From a checkpoint of a small transformer trained on Wikipedia: 125M tokens.
Each number is 128 + 32 x the weight over its row's rms, rounded and kept within 0 to 255. Layers, rows and columns count from 0. Numbers have three digits each. The size before them is the row's rms in percent of the matrix's.

# layer 2 attention value, 128x160, rms 0.185, rows 30-63, columns 0-159
132:114120060110126197175141117125053133087152108127128123083195101104056131157137136170136190124155145123048105109121149149108114178157160182186148141106142110108111110119108133147162078154114112130107063145134105157138064139120161077123136136124162187160170151113153159150159143065139100160148200111099195158136070176104102129128072121106105141136115185118131132105112134139096126130106102118171110118088133168060175187158127132120104132137093121146115138084163149159188091082154149
117:136129112151167072097163099096124174116103103114158069170176138154135142117118119131154110097177141099114171113080173122122122119121119096094137195076120133119132079097151129132219085118156147069077082176092149137084133084103144124144173169181218129098143130115104104150120141069151204144055139142148093158123143140138139143224105097097118096097119101125174118123129148095164174071105121098135110132114164130152115140087181088107118150134141094108120090125117115132168193168094150
115:135126125189172140114119120156147123109148149116090122157117145101084171088084149125150150183096149134083181096137136184116156115156162152209137181118108115096145135160138133157175172093097073127088086072109111112168133088097151140179125127153127065115097156127131144132078140186064124150138137107113132114095028182111112123125141106101121070108116060123125101142074119156079163154125047097127111098140145082131110148131120139147201155116080128224134122122119139089137118157091095
100:143184129084157127100106080146075157188119103142152137148079142138057116092114095119198128151084137141177114139115142136092150185127182133193104131123152067104112117120123093127117135049078161138108118089125138133114110086145067170112142114092083167183178118106150107088162142173164063164135140157156180091138125160044119090163209131127155098143076195104125150100118149141158099130136112145113124177160117161164121124102130107149126100118137123177113142050110102127166124102113103
119:129163115089116141091152134077103096092163135088135129138096162126172144154091117143105095119155127101137153129214120129179140112188111098150090102153245108117083096160132109150152103123097176127119127200172150114107154149125197197131111149179108169124068169136030105157151118115159136122149186114082092144143102113126157095100076154170117151099156133122119104175137149108114119092081111151184154103132198137093129148136055113129142094099124128141105109168141138123151189115156152
129:071069181173133115135110123177139153160148128049086165142149164115153151114172135137098162157131133126073087130144152088107114140144150131152155134104129150137148102112129150187179142179127084161121141128053079140123126112144114055142183101148106090143098147031047131114128142162116121137139121170125104102105098196154116194053127152118117145100120086096148100161134160157165115171168141119069117116159098089178156113109080165113082112076133189100183140141135164103132132132122138
123:191142094079152173090146158134134110157137143155151098172135158100144129143062080094137159140203149185101127046136144168122151096129133131058125110121112116135143119081110116129093080144102129081131151153144085171166207148177081127161102118124149152160113115143090152132084155176131140135116146124156134103095078136135149093118177085153208153191134114089078158157115153160130097081149102154068106169102105116188146133152111130087128155063105129136181143143069124171138161136077096
120:180162049090169100125175129079117168081125098110106160104116117171158082132109125099176156179174151135131165056106145145173127162114112104118111171135092157131084093094174131100099163113102088098138135118152129106140091077126135181120102127094139142085104113138165105179159182104130101102179158142148099124142122125120178106225122127084137140126113138129131162155136144174104133115188062109180088181099112165112120152132173198083097115156119097158133153093130105157125092103218142
115:138099158146117120112144172156101131165167154042099150080162135150157154160102079161124111061092146093115189129136156121131132161172129110126138099120212164129137132173127127190121016150132123144123148163114130159140153140086089099161160152165119091161123120105090097095152099151128122089131158135094142089082178146143106093139111126069159176085075038132158064120091114120085140150118163094116067159092136106134140128106135131162136108093160141140191152082091117170142135118188147
101:102139204119144154122078135098135080154068110136141130143129161136074187102131110139159083104148129103117118103112129112158129119049165097147109133122139069140087152112112119156146158245095152134151152144125187123159149172105172136162138139106142151159085136148099166081182178157141098174160138101111123142183051131151168176094095150122154112075182165128158045167180144103069145079104101073165143112134136155127170124109093109094121142147142172115147109122123091127108126127156078
107:176109095188118147154101134115149125113018131106133164127089119123159190104080100120063148117132079166101156112148159145116200103157150108133098154163166110102118114142123132128106125206161061127105158175168098110152190123144149158097099073160108135130175115114123100138113144178131172184192157064112122157190070132162125155110118124150127095113129112144185098134118101148065121171109147080136084135156109109152146117140182160149073138174124124133177094146163157107131179116095146
111:075169164188123164143033162139171090134116105144100101177156137078087175141163134151183107096126133156203094154110150116187191159134115089181145125061132145121119138154071166167120164129140152124117155155070125110154169081081152152132156110109069141150086067115171154073132156096168111164175115105123092103146112131139101095102163168105102084118171167164116113102177146139122116185100140133153164073111167158095152132124110108168154127147111098156147112124096116161154112183099129
120:129149158102123160132157122183129096115186127121116215121163119167090141093164161116074134134135177111124167091182185138143153123149178187088138184118150132114124114119076118113101129142067103159117100075162119118069136172141132137180138095121161117127142200148095157130102117167103118147125078121132134170132100169105138102134101109160207176084137111136086144144091058134101162087137072106129158068130102121136075136156082116179139136178176119179109190127104123081082081155102108
101:121120149203070184119062171189145122140148147116075115179225111145139144129094153189146118151147116105121129145123085151094147164108121084162060164123109120157124151048138142141162152121161107125168106137123119137141126140066156096084092117122122123134180113164140098062102127126135089118087110157154170130152128118185113166093135124069151100090052154090151105111133163153137129148130111141083149175108097093220140130118111125120120155071148127133105112126172094083102084151190167
107:112118145111087126142096080113125131147101155055115153113144164162073125080129121083141130162124149066164126169113134170116064186114108080080107106117116157104077122132126134158155171133139134152162116126121141116109161115141112119083197126120108136153097156079136112130169110147163100131129125125064061132151110128179128134143149169102067139125154152094207110131162173184170109123156092097161101171178124136143091111087070173169096075124086154125189172115132129078114182112224084
110:081077084099116137154107127218135097103094168126108150172183067116084125096155137105135108107133131159162130127088152137137096072069149095138149154049108221135148134112188137129101091146169125145122180118151097180194123081098177139142158043096185082122159105127157133123112144128132121133154122136140099090100132095112080155102130126175130081176157102100119067094107115105107192177135119144152164112119140154121152130151119103111098098108184075126156067139087103130142119116089132
105:142151078155115103120138180161123158107092126153113126140144140119135138131148146118171087153109119142138105142187105112169130113079152128124166193105158106089120129135088108184150097181125128124089069115119162100118077169028080175088106168170184158100127119165137122118091129158097090088144154088185098170141106147149108085099168137142147101085193116124119112138069113080077116190073172097219105110094152152099114167105100080143135121136148207106128145104120134123166116101082154
093:139112162096137186098095118162164158170206134125113167145150104115114111199138091144122165107099091127084115132057116137137080193100131197199092156134120120202160174122137101118125085094149110126124120124104162145106099140077121108216135117121115106157126146134159155059142054153178103077112144126107128133096171149138131157150115127140090156135125120153113051093092127160119141114148158106132090169166117114122171164049169127108188144100158099158137083091114112149145196143121103
123:167114090147129179122188073213142144110100185150150101125113114168113133098071123111164113110088100179154126170142104108141181121073165193169162091109076148132146086120136128133106141147114108196107142130144125118150098134080169225106143131201079135135113163082142084169105133159095180179111138085111100137103156103115066121100103152149118138119165119104134053160115072133133137116124121178113165124165115110152076138098145138100106102094070117093105103135142144120117186123083177
117:203097062152169103124097150086129164166107190140106154113112115074190127172144134105081165105141092173076105084079094150142102102136102128127117114119087078111151115174123178094036096153099103063126096106177136095142123098135052108169121094100141110121113148132117151158107107170084125098121100101145114117115102146150135101157202109141128177178132096147052157184132141140062133197143150123171150137136116138119154113137106170136169126162106179190152105139100153119139134104143104
117:150096145151134137186114158100164164111169109188145132127127144123172121143130128130155157110120117119195085126093154098141112151153145128107158092106149105169114057116108115097111081075116123150134129147147158110127086100121079097172139138095154181144101137137091117129173146139173149116133151083071095098167117146140134141106053121155162168151126080134142127118133099157065137056088105162182199061110162160087209077154080092071147113185153050132105154130102106194144109119096170
112:105118070122079131130110113156148184116172167126120135125145089149171028172136158118124110131138079159084127166114097145125110141122119180127106122131047147122128132054138168089116144131116079119125097164179152129135072155131161148092123064142095120150166112084075168176140105105163140113095164157129144203064164096152148112203136156110108139145117162104109080143156144144170130147085168136167120214166113135135139105144117146155092080129132127178092140152172113122177183101086178
104:112141182103107107129143164052147127155131113104108168177169110118105068177138094179119146147147130102157129062099095098145149127133104093059082134126151108170158185152161117147104091154177126100149136133104150150161142076105150088158111137098079114120160105169102134170114068093118129096082138120192108120157083136113176117167167161142104144087158114196133151121146123099133163126145210126079123129092104172159122085103108127067057132066168134160063119118090111128107114140185076
106:183137155102148175106158136079136101135134128195166105134106140102132135171167106147075102154106132198148109135153138097154094098127090172114166113143121171135189139101073118203099080103191142154152188089129125156144112148139076124160139129123065174167064157158162125084125120072161162147102094104079131100134177107113065136081127134123147107137160121128132102115130119158129093151138155173127181115117161083157157115158164123072120179127078046149190105216139124154129146129123131
114:092124198188112101139068126217106160114112142188151140133121158138146119138137133114097106100078174110172127150097046188136124171113108114141150121123092144097133171099176203119143100114088090184095114155150186080162135125103178102098149120151113176120195106160194154161100145110083125118089155089136169140129132102128128195113142141129136095131127151148138144080093158090135156145101139133131154132128144146144148090128163078184101104197105089174120107100097101102104181135107199
116:114117179093130122125148098100137083075100122175161076184093119126134134058122124151165073105082142137118177088146143095120132117155124186066141093123086116166157183147088138163178133101104096134148134137145117135159111122124192110092092121139089158170121131140117123139141139146142167255128144096136158129126078090133134145127076142135102122122118178139187085134161094105099119127038150133158057181064142141164131134149182147091146128136071145149109113097138042149127113129125107
114:109075102174110119113130155144158127140130175179083109075165070111154133102172151151131155141106083101091119114058122133119070122098125122143138065108131140114181118183154154121159131251100138129151086133149145151145177113095197129107089101113161092125104142133114111165100111149100132105164133115140113168069165080181167127169065128123047174203147103178128125132081159083126172166124150079151084103126137107156148140117150155148118122099163119193124090145143160132146119095148116
114:151135163117105140143085120163081159140170135132085132186097168119181137162074094097142155075170147150134107087158161132122139161131110092126117110170198079146065144101111106121154065141112134087087098179155137124086161063108085145143071146165144114138115122153111185103095136093131119102151119150088178171176073142132115152072090148075170113136168073162121153112097198094112151022120091147136130113116135093182133149130125094130114109093188099182153132128084118127124140108111158
117:113137149135138054119124155155114098078178113133137146076111107113108185155148084128089155138127136153118152157158143065162131129105125161166087153142204144189178116132131090088098141136117093171185131082138112122146149093167229121130107090138085136153155093142118127127159151108133109139162104180123125062111136152132133116110085159138158152074098049183067090167141092128090144184183087121090125090079126172115184173099116141136117135124173092153169043104117124112128127118149135
101:108120130117136175149090101143192124090108176087086172146137136132098146145140111123064133139143124094094127124095165112183110165069109133133139123149175098092124110126177165122131132157105062143090158110100144167087106092121125177156126153100154051153104148068143113141116146140089116110069143125105073137165149177119127146220111145179116164148210139060094120156111084135155195070134120126141122187146123144173111141103073057154100086112118064125131102108116159105080172130108144
112:150126065108102156176082119109079128154104106154080179089176152104118159157138156121103195118080124126098075150094136107123129111044219153077158155134132122151143123103189115152085058116177103145170097117148105168154142112144080080140119142121127148131175087107144170157106148120172156126077134087134165089174128180151107051137118117067106093115106105114122109100157146119065094113134116113161108135104113152171134152150105103124108201133075142130164146176092098110164169132116182
124:165130054119133076137150139060107149130133085114145134104108145144124154089145142108129137182098096153206081102131177067098080122185113127131129162176138205117146163093127153115200125111141088136124098114155143089083144090120099132142184128135135125107190141122151164160115178178141100172160193128179115194102117119114101074110154124146110086127178108152132171095100067117112085158158137089107111143099153185092102098123146160139102103167152147070129217111099142098107108131146108
121:126168129107129143149092151127139089064134090156163084101152101125105169136193134157122123072153121145135146126074144125163118121122171126156156127095163090126104179156118118097112159159129156079128102110184134097141163119122173132116103097131156089170076120111133101122139142120125115201139127147149132164138191145090097099134109111171080167119116073203142146126148116099086096158183147105131085082093186063086174166116109091157200068182135192195117164106084087159193130105149116
114:140132133141136049117112082103132038176090178062155107113092132132179132086091151121066086081178093090096173139124078099147069162155107125132062082109153126185123103148183115109063192142117133111070138102127094143129119136157175142109143079116137088120140107139124098134165055115104082076119134173091151167141127111118137168124093154145177070112109181116181085157094142102131130131129142154131106127139114111111101149152190163123158106109169110116140093107126143086173111121166095
# layer 2 attention output (transposed), 128x160, rms 0.168, rows 30-63, columns 0-159
143:103139163125110115101105104164155096169069146122117098121083110141153132092120225113125087121159161167144115123147146152181115114144105119129088170116166120107168154148123111108132141129142184131166184127113157119098190093151058197099148108148106084102087170148136113151150110152112179085054153112163078040132138096111130139081186181125164165137176095125113115144145122137122164133151149086095160110105119159194157072104156147150146130110162092076141151124137123085037156150079104
120:136080161150140169118140179159093082119155118121094195124127105109083134155122145166154132094089070162152102167186169159140146073108140104164175145140149074132121170114119164084053112129115124135169142114125117118177155209177128142101132112150072110131110108062107185103187087152088020152168144143110115120170146116112135084084189106097141172157161137136122162168141131129111097170138148097139185130106095128141123107199153150131135156128122151113184141154139146125080089109144176
126:094098141055094081126161164104164157198135094093114072113138135080135087144171098124123131134174148118155129128151113060171140147081130152109097125133164131168138126114182138073102047081148117112175138194132174140112156169106083139121135134144137153110148138135145100139143125025156156126089125131135086143147189114120172160106121168160139160157149186102104137137138136166133110167158155076094126160155085136121185115117181092106068136144138086070104187146212120165095126122129117
105:132058072126055116155128131116152103129109169095120083121133161163174199140168146115115112147182096072040132123079108136172099109135146141074159117109170155143150121150120120212085126174168101150122132124129168133177144076093097115100131128115165168089142134170093147161152097121131162058139101119200036137128076108174142149126095145168124140132170150130114132191134120100154146097146184121148144108131149105084151161138144135127132145134171121142108088170209129085092104124113154
126:102118155153156115138120123174130167145135142153138147126177115128115119088183158118122119107103127107092068094053143129110153080112111128189105202107057151133153130110150143089134145118125103145179136078087131137133103170187067111136141135143156084137152046102182095147121147132127125173102108180106120139139130147159124170137168066057125124186136123152126137127101119080120148117102132190055155134056082131183185080190162122116116148143143115171128167064090128099138125083107073
130:163156116100126162086151159067156151104093164173145097118153070086134125122094133137127093069112165123184179126139095092149154137124153098103160156108140107124112146130122082049135076103075134035127162166116130107123109106105176155118069174174182093102169123152132132132108148067124137110154122122091206148103145085104114102145149114138142115116159143124131118053124087141126116127148091120202136137087089173069128129147128127148160104198104060159112119158175094172134154178125070
135:047158163106127059194167132131175125160114129098169195067151111164076142118163155149120085137087133107142098173138120131109094162114121130168098151154125136185140187141117140125155128107113140101132129094134118052115079098119165118110097176119139109129183158102133125145131074080132085127104145154066084106172148086120112103146077122095106052095114118195159151131093135127132175180111175157164136096189170113065150147136155134126108065120121136117132124181182116076101153091148123
126:034133147134088129105107175165154085165134153156083087189106163124108132108129144116135099118065118117114128181106142108094123105141122155103095128182119137147154181144127166151142116155135187214109109146147118140166148166147060122108208111127091173137133131152118152107118040138138147136152126149167125145138086164166141139103136069121119157148081098112105122119162139138160125084125212113108163043128140096113202100101130103168176141073113143078172164147149119140107147088077161
119:154190148142122143129153136101157145119122138197152129172151109136167094103204157107109111060127136099154059124116111130160123086096117153158123180127089087124151106122159131077134158120166154070084115152124122088153112147135216158120078111165104136132151093089133174140088192087109045157161114119146155136087115156169119133076146150162151097154242149055102173148148163084145124078164106113139141124082115151125110118203140123113141109150119149105109127113152116088108138138127074
104:173104067136104110118100085150127131141160157110145099105155111094194110148155147100159127114115161192126076124115103141151145047150049108143152098130160169092155115145180118062147116057130108147172136113135137112130108163098125136172141154108138107156163087080162083174155107113102179148088170194102173139096129097149104093164170109150133147135080077157114145114082124146203173141098138129096156172105097092117076115157134111146162180121068071161110163125096159118175093149080118
111:132122162111151099136127155124211149130187117141133116181149141100065072166163213160159121129131142069148116113189104111097100125099105139116126147139123127142169193102200111080122125076080123110161120113160127123093148133108171111159115172085129134122102112101116113122159164099132128084090136221114166122144190143137121168107110083152142118150130107120085179092121124143151155093157135095085184137108148157071141150138118048050143119105089115110085162140139179184183107169157129
121:143076078133120119122182154122147105157170118157126095130141189106197092103137116065130194132143174124055139111140105121117113093144138108154116081138159136135116102132151096102090152173141105123144124118166219182115101175128133077156138146180178147144166166147156132175152163182091113095083101113078125186084154111122124108155144193100170163095108118112086101141099094139175130112152059119115073170119054135140057111126144127181131130116127122098066134116145188103141139150162109
124:127116106090141106081122118127117168165097121086113100130108119091158096145094098102124107148118140164167103159102157130153112136110104146150106115124103124141161077124172104146146110081076157073212145160059113157204116072110099143100130194124110134112120131126152090126148148125171154128110172137108135115184140078190178144146136183153078096127144153118183100111145204215108142167149185152140107183127146145112186167106180104081076089100148136155103131076161074162108091088102125
112:146066082098119065091127133088134124112087137135210089156071097109145148181165136097173124116130101173177142147134100158161081151144136105086153062103166091110122080125127137145178105138142151142121162076148157110081137173168131119203098132069123136122097141114146102163113087094120115098121166121100101118077121152109124042109120131161132100105179108129084107134111146095093052100147128135166102115145113151074076157148126132183131120212105110152118157141148172130153161177065085
112:183095116154156168115127144156145099088186106166162060147116115089215156135129136168143095156131168109089151152145105118167155060156161131130138111116159120117108142106169140134111086145085105127087117132073132139132128111149169123131096151122138134094180106177148123140110093156118148131208106148204169150112097121137104095125134050122159165128134085125067101113117111132179116108150127121140121097048078124141179146199150166120194156173133069110113100154140124186187118166058102
115:168117132112110123170106110034184130137116089185154167094098211079149120114097130081152144164139156115129155147182114067117091151146126114173093075128132073087098147124087102095156134118137171084125125163100126124085118181128123103128082148167076125134092182167109113140142132131084120134079125122115160128171122118106167078108108138122142153054093133142130168112196111130107100120150131107112134167202151141151061198090192104181178148145097187092165130095118141153113132108118134
115:119081148118177155118130104096145120169140105110099143134061126146161105121089174117134173089166127128138105085127164120132137076128095111198138106115120118098178062169140175092093119121165072183140163174148087130188135161158127111192143082118111098160170103121170133133200140075138129167084113160074118119120145113084132144153082162199142156123112134089115168130164168115105152078086105169062129156123062146155104120116143112123135129058128135183128076123190107132083105122190113
092:159208156152118075164142103108096143096118166142113107073150112149158108144156116138132070156161177107125158124123093131120169128117132100070165098093189091133128064164137108099131105122173137073077115125109088097130118088128105183081124082138131139135123144093091112162108165117085155141148114120197164098074081156101168118049164217176151126127149142083168159156136109138099116122160152110151071123171085142161073112158100152149125140180093115080151187129078089114096089141126146
135:164123174133151098128067139042115112104138084080094164088142168126087125126201135181135141150127135079103182132115165121108127128136108091136106117115110116088119143156119141123104096111140095126151128170112075116107190147113114089179098138103172150120160140153106135112143213138098138035129103138090126139188127172138185211118140083169139118174071169186069170069109122150057098118132123107130117163161122150147156116145140106124127123144210158108140125134102099166125077144165109
123:049179211090180114168184071144171106168139118148140087093112140148104124066114109158169095161178195085165128088178091081089147143104170157109114149173133168192167132100170115146144119105147166138072076168099125107080148103133183128098142073151140153148140127121153154080121119108172125162131138105129104119125142130106130120116067169114144087119074137089137115115149150169154150083092143083087076089149130135111135146083131117123094070069065124110112145124138127124142162114168146
124:149167169148144127120156089124135123100144192089071143082163125149113111083162149100119076139112173174058123161111155135098146064071096130169124169127102148130140133162157080108122184164135154111146092101116158160102110140152139154105146126162095117158118139111144129133106157179107152188085105166110110124177037092163194082113180141110133094096106189082116149118152117145157123179137129123106067154072129110163103088060158157186146087088143116152124131061074116110128117117150071
117:106117177145189099145130120104098091109065139135192119169134156163089142117101151173183110149141186076164174106122146140113145165134165111104191158142128052136145128174122124155143120167107135158110172074092104133093199061162094126114133113083120092109123124122137153083117131164139154097160094120137144109160152198105091162070151108139167107155131058167097165122160142133067115092127143115143102061090108160126135165096117176140123158156098093069143115159057112167106143146176171
104:124144066157165120076141137184068129151142219174203125087108123162126157139097085136109086095124106187123082147093129130100121115083153140115153114139104112108112054108116147139169176125128150125098111102176117106100119184136127128120146084104124137161104114076131164100148106164177060185178126142109145131086157093126073089114130104116148079132115132094146097153093161043159162115080089171143126081185143089125083140130112140168176152141084113103165161099141187109165128086134142
110:123149108152146108156153154138107149094102184093095172066180127122091138082126119139129135133090156083106128076115136142117155156121158109130106074160158114150104141170113125107160150127105127069080087111132119139084113098080165110154087128191168107163165163082140170132133179173073066098129138166156139115107081116112188160188114135117114132087108145168155132118107145109125178207127095187103090166174100166104058090116078131171161082082213175103111145131128112118115185109124119
117:209137075101133120125118091071101068132150100087194101154149129147122165145099173149177169176221074100121148101155169140115117111108164117123149105170123077091167127172180073163128166110173123165148134150115166168078138123176134107134135147097117111156080119123083116123162131128155139141111111133091075154140144197113115103124126121195059164128128129111065125169131162119075075142156049106097103147168131053162103140106110153146151136145115118115119091109126170153140084142118132
123:121131084129118102117064145148119163129137098065139149112147104155093084193147133111081174098113096154120035094121155127118157111123099060210133098135159118078126145175119107103130175141121090129135123109161146148075181144072063146124105134099136091153171116066108147108145120127085206071126166146153142117151119138156105138166189085110140104113111101142083137112058132129143151121136060113108190122127123144082123122111126112121119184114169118066111143173104214096129152128176144
118:118207160101181132116096106077114139122154070166163130144105143144155089109133072156163142093198174171133127128149079073080157151131136115157153161149098095091085112097121147092107111091143153139084145177089101067109132153155122190127162064132091140139142139103114163061144117122138168131129114147129175076159131174107068064055171137137166128114110115111142123149150089156120129075104130074102127119137114172113110127114114126126154174128066145026124131115097151125178125140192132
122:109186114101077083105155124148150090078103145162148113113166066132092103081167170140096093133166093113115119166091138206065154089111142132159146163114111137130156143139159128093109153073147150128157189088125171104177027071181140127128162155155124113121140085079154084142162091158113132165125086204077063101107156147141126094139141112176080111141112174123147160197112129136158125190122177124125125126094129103086117149173112128096082100161141113114139136108164142093094104124125102
127:110173124107120134115107132110146185168113147153125076163143151120165060097137158079133106100121141156138113103103081119114100187132116101073099111115073138134159084108086065129177150108141164099110152146123148171128084163071093135136111155216167126103089131152134101139100127136146175107126160138110187157145141140148157144120177101102089121179109188123186142089123142097108125085180129109144155147176153092113106065137097066156123121099049175111184223132152105125135167094091090
111:145104136138169118129113101084092113090094127178093111093128130110136156141099124136188076114152152161129156166136126127101167083181169146121088109105093130121149163121157136089103094096115165071170167145080063079191132142158107120055172152135137171088173132150117153107163111116136162167162101131081158169126113128088204110030155117140133183150046120162136140094153121205094127148124139098115120107110137121121090127133164166096137123184148153118066173128089124137161064106091124
115:134092172150189094145160172160205094089082142117147090150058091157086115112101165165117069146142166143113127094204150149198081111152050088139105107098160082100187125131148142186163156118158188095036107091165140145106089103092155145154107125189107116123122184124154144114202141159106127142120128095076099130134133075086169157100142123141162121119112124132138145119131162108182152146151138113114138125190136132125114157102119125144149071108151153130105160121163120148112112167135084
135:111112159143104205090111157171161105160128139126106093134108126130135128155059138143079086116137114109057146113118187128132115147100130135121122114104098103112100134149139111117102153173059120166104126137130117168166103178117138116127116108142077148105100198188146115101091070056143165088123077184190127070175134110134119161179137131146124154107118143105141123133158163112142161096105119160142163067154147099130201135119126059083146126035128102130136073122221152188142146143155095
128:093141126153167121177100105153130137211134060172127142152118148112196056138125164088105158133148168156128117079171090084065081115126086106145095125104118153116145046097140113134118118130147123147138118120057136163140098162092096165154112125151127172089148157123145136123157097161107148104152144134163100107100126109160123132103162225090157100107159156111144173158125139211172171070105139106142161168117098164203107118155150126100112153090074101097106114077109156063100154096138127
116:113131131156097141137126132156127218114127053171152146136155132139133157166217136068177125154115076097184153105107131148136170156111151105104176165153063157116131163100081077173168069112130139119169159127142161116144149119079139137147144124087109152131091090085080143110117153160142110129164146120174157142108119181151097129106136051070151186144122086122127144111143147163135114062117140075094167143121184126125136152155084147094115165208071150114114135131109128084127165133105201
# layer 2 attention query, 128x160, rms 0.128, rows 64-73, columns 0-159
098:117111091112081131101204151133086121162119137180120101184104138173181158182101156077165152156101131106120148151195134135066182187158182082117080106082119179126130117138115143105134152142224126139152125125109119131135118133183054126119101090110164135147141121124094165141126092097129130122145119141134123145076103122181107080206141123112109139178172124191122061151089139120132169102122094175107079154140162119088106137156043129109121091176095118167141149147123158086122119104163119
120:116067165102103102154116164140095144122094091096145158163125129152123167143151152123116160113122054118130152142128156187126130053183115148165125156100076062153136165145138130144099151192190163123138170097158094092102077168139181114115111122159153161115137125125105163145122120123151112137189092129148101058141148145114121091115187155094108108191180110177166159096102190103102088106164096151110196136161171134131096139089088096108056115168139114087151129123035148146151127167110128
119:097104111117149150131151153153104156110084185106127128155135145117108098166157135158163167140056145118144117118168147103103174100166156184084100144114134125112138113177065124130062133099107162160104122164082134091147194132151155176088099102084185109156138131174103170216168136101114126120154123073119143129090118159191128166141119165086071101066171085119152104147064161132107101073161119178159167135175141149096148076152155135112152063088131104155153112099063126090101122143157121
119:148108171074169078138055163062140107117131104109177134195112116133166118110139149123110142127162105138152102042128126078136130103081118093174129125114108135126144116145148148151140200132134091153146123101142176132073087181127139085119113155100156132134124117136100103127119152130117174131075094189130172073157186116130115112133102152115142122151183098118070112096080150107101148125124103134169106128139104063096200192089125105122180139141173082109129096084165200132122100140210065
097:133120123128103137126125176126212129114142130169160121194128091161130128154159154085156209115081123115120131143093072113124168158144090083071149084158125148112132111095135148170161149130110096075157114159213201168144130127138157153142144121090147147155182132111149117093082165112151120182096115152029113146082145183119141126153109089137087089130093138125091139120174123124129137105068092109115087078136179106066108149096144141108066120092167114134112110137176203128174153129163125
110:137158116128154222150106086196221109129076132154135088124124113104152091113133105150106090143131137145094165209125059151155134138102157174131168152112051175123113074115095053117157102154070164122111093125108136101126130093137161156148059165160127137119132092109126133205100158140122122107156116124114208122161094103138093093168143142176136126126182108165078154139071114135129141088122123127126107164105127114135179134113163190119155123134122128096168089113185093095116110146178120
124:130138134140135085141179116102140162171159103170092087136137184173191145145132045085086108138152069111080124155078155124153136167095117097159185139115112162131116125191092162159122147140129080138170104175158091140122096088187109174100162117113135207148122155109159160095160112131140170081083155166162096149177123124116129104142100102141156189143089163115159098158140154126109120115161139094101146158124182175132123116124178082162077175190190150122090149099106107133179123149088097
123:153124116096140125147157130120112134168107073157128136186149166140109177057100124146112113113178125174042160175091135158125158145082126111141136098160071169100114090142105180092141096109128147120130123130148168113089132069155134151181159112126122114155054086076077115148143193098148134122158107094103119096139152137164168126096169132126136142124123090112148153102167121160107150114073171088138125098190187200116086150105172138133162080050170181143108079144124106163083072140144167
102:141064158108075123088192129147097110139124086159147072198151155083093153190166073090161127095089042093088122065160137061116146103123120128046133146090153167105109121073147168118181111143141174152087112098131132095150143116120169182112085113082143101130165131131130135160132119109110157172108088105098098153152113134124122153131116161101039124133150105193121129135088135117118089140154052105102121155114113092093131137125122114165129100109108132063140158109120192120119126107152180
105:134105139144107080088113155150173153119164121116152143101185160142116142108114145124120132131160082156122164051105084071117198188131158123159154094081100072122156137156199136118141095118151072119089150139106227123141158099090081109097169163073117122133103133170090111147152074088135163203141156153125158124109123107123157145155080143126080149053151172121078115114118157191083146129150128112082103196147121120151182168112096077128132106079160116080116112120153120141093120128157136
# layer 2 attention key, 128x160, rms 0.12, rows 64-73, columns 0-159
109:163183124090059111095093133075122115196189097114154131176127143110059119104086163197132135177057090143173125157101179116152124089122178165134129137118075124127167082157139189125128101059178117101117117109109084130098118156114126097119126118121102120125141114106139083120143122105100121164139118136144093127124138125110166105125113105126121105224107088137093166209155186101117134138151121048130093083131090111170138156191134128064129123175122110101140093140202098137137120148103137
120:146069174090063093148172168128097149080127129140170109106126133161174180102121131116146136141049083130180064036162176180125164176139153093072133160163133136137191175147165132145165103121107141126121117157071115113181128162067156128114115137120065118115123142139126162117164103102148129164064091194121135118094082135115161092149096161124134150162111144160150173146133119190107120199103151168128157126109132093123087106135103124108108156164134087105152105147202161137138111160094128
128:110105203042142118095115173075168121089127129135160179120118142094137122149111117143071154115066138135134124176135178123106096167150148125161100142098162095091175136145092114159142125192166152135118130118155073147141137116118101178152123127196177030129125105131184098166159126173164153128119171126123157155119073098177134136136118165179126148168168128097136166125211160109170095142159132176178101120107122094126198128115122158103199142158166114121119082100143109086090101116107131
120:140109160154145142120155131116063161108087148123063156143094111133099098112131161123171106148097168091159144181147157178154138082151134138111155150142131142163162199102127149110152088185122142140129130132102110113189145155168165116134148113076105158169168175035136160119105160053183094128131135115163179106159100095105182052122121124109158154151167077109105136099105095105102135093131135202143160179152140104170167079164135175076134154158173097167142117149157168186134144106139080
099:140179105104125123137096108147109093129180147120130124162065091068108140147153107159099086073160131156173087149065114143089108111126105113165145170155095176124138172138136143165134139076067108165073099186126101091098133160133136091117156120151184127163163146140097128115155150151118136168171127119123122092134110119147140038107095141132128115133174127134087143144118132106154145114083196060094129140154114142161092176190111174136092227085147063129060155105106121076171139095107169
116:089138102104102186071093189061150121119086133137115126133169169074132122137126119132138147134147138154143194156084131135077080198082094167053107094133150119128154079099084169168147104120133101111104129085162209143140141131122130120138094070114169127141122100076124135133154106146112192078083133161096091168164090111084129143095145092125128125196101127116135119134121123146098152138164154143122106119139150199075080045129157174109147142159167170078164147144120127154123150135063167
119:124117115116090152103140077153150138131139085119157110091101072126106103122127105182147170135104119189095159087130079114164083130145067107132102175199186142116101108157094134087122117104133148088089082139162073149131149156138088112085124136169124189089144126150137127112114138104149099141156135140074051174191171154054119178093148094127189083119085097105139124077148153115122107120157101095181188123131081097141082133087189109140108126138070162112172086141094183124148106132173140
116:126127085045100147191118120125160154137153150094197085166098150146195132156183108145135105153169101082121093163116097118146166105184093070090124119147157173108165139147095050126144130128074121140139092090165145145166127171100139115143126131104145102103105139098110202154118090091126097187168121122105120068114099095122150105134061130106143147147113115105108145160180116176149070131195150178193099110172097144165094136133169059136156120157063117114165152133132161139101131131133166
117:141098150136100134087164168131110126126145138100132177148110063133077143127100222126066176106111072156151077101123121123117138135113126083164146113109072136165160193110145140153209111169079168091137132089169111153148153169118087102189148131164088113153137138159161105107163165133093127117103151195146089122140090137098141125126097125110064148093137117159105100134074149124153066121066177085151143125041112138158104091159114116097117150151127092113090168135132158057134126167091080
104:214156150160131153114052123111131154160118107127167135143173125168085059186087165135162168157138136087136146080160091102180114149116146144136102137080157155136187151199111113147166104135153092167112108119153086087125044118199151101114148132129094092182108158089099095151192117121157147155121154094127146158135090086135125084154147139134098144099168139118127183176137129102162110113128068186138147167152093121122144141097140103138123198172148152082087138148154082096159106176128092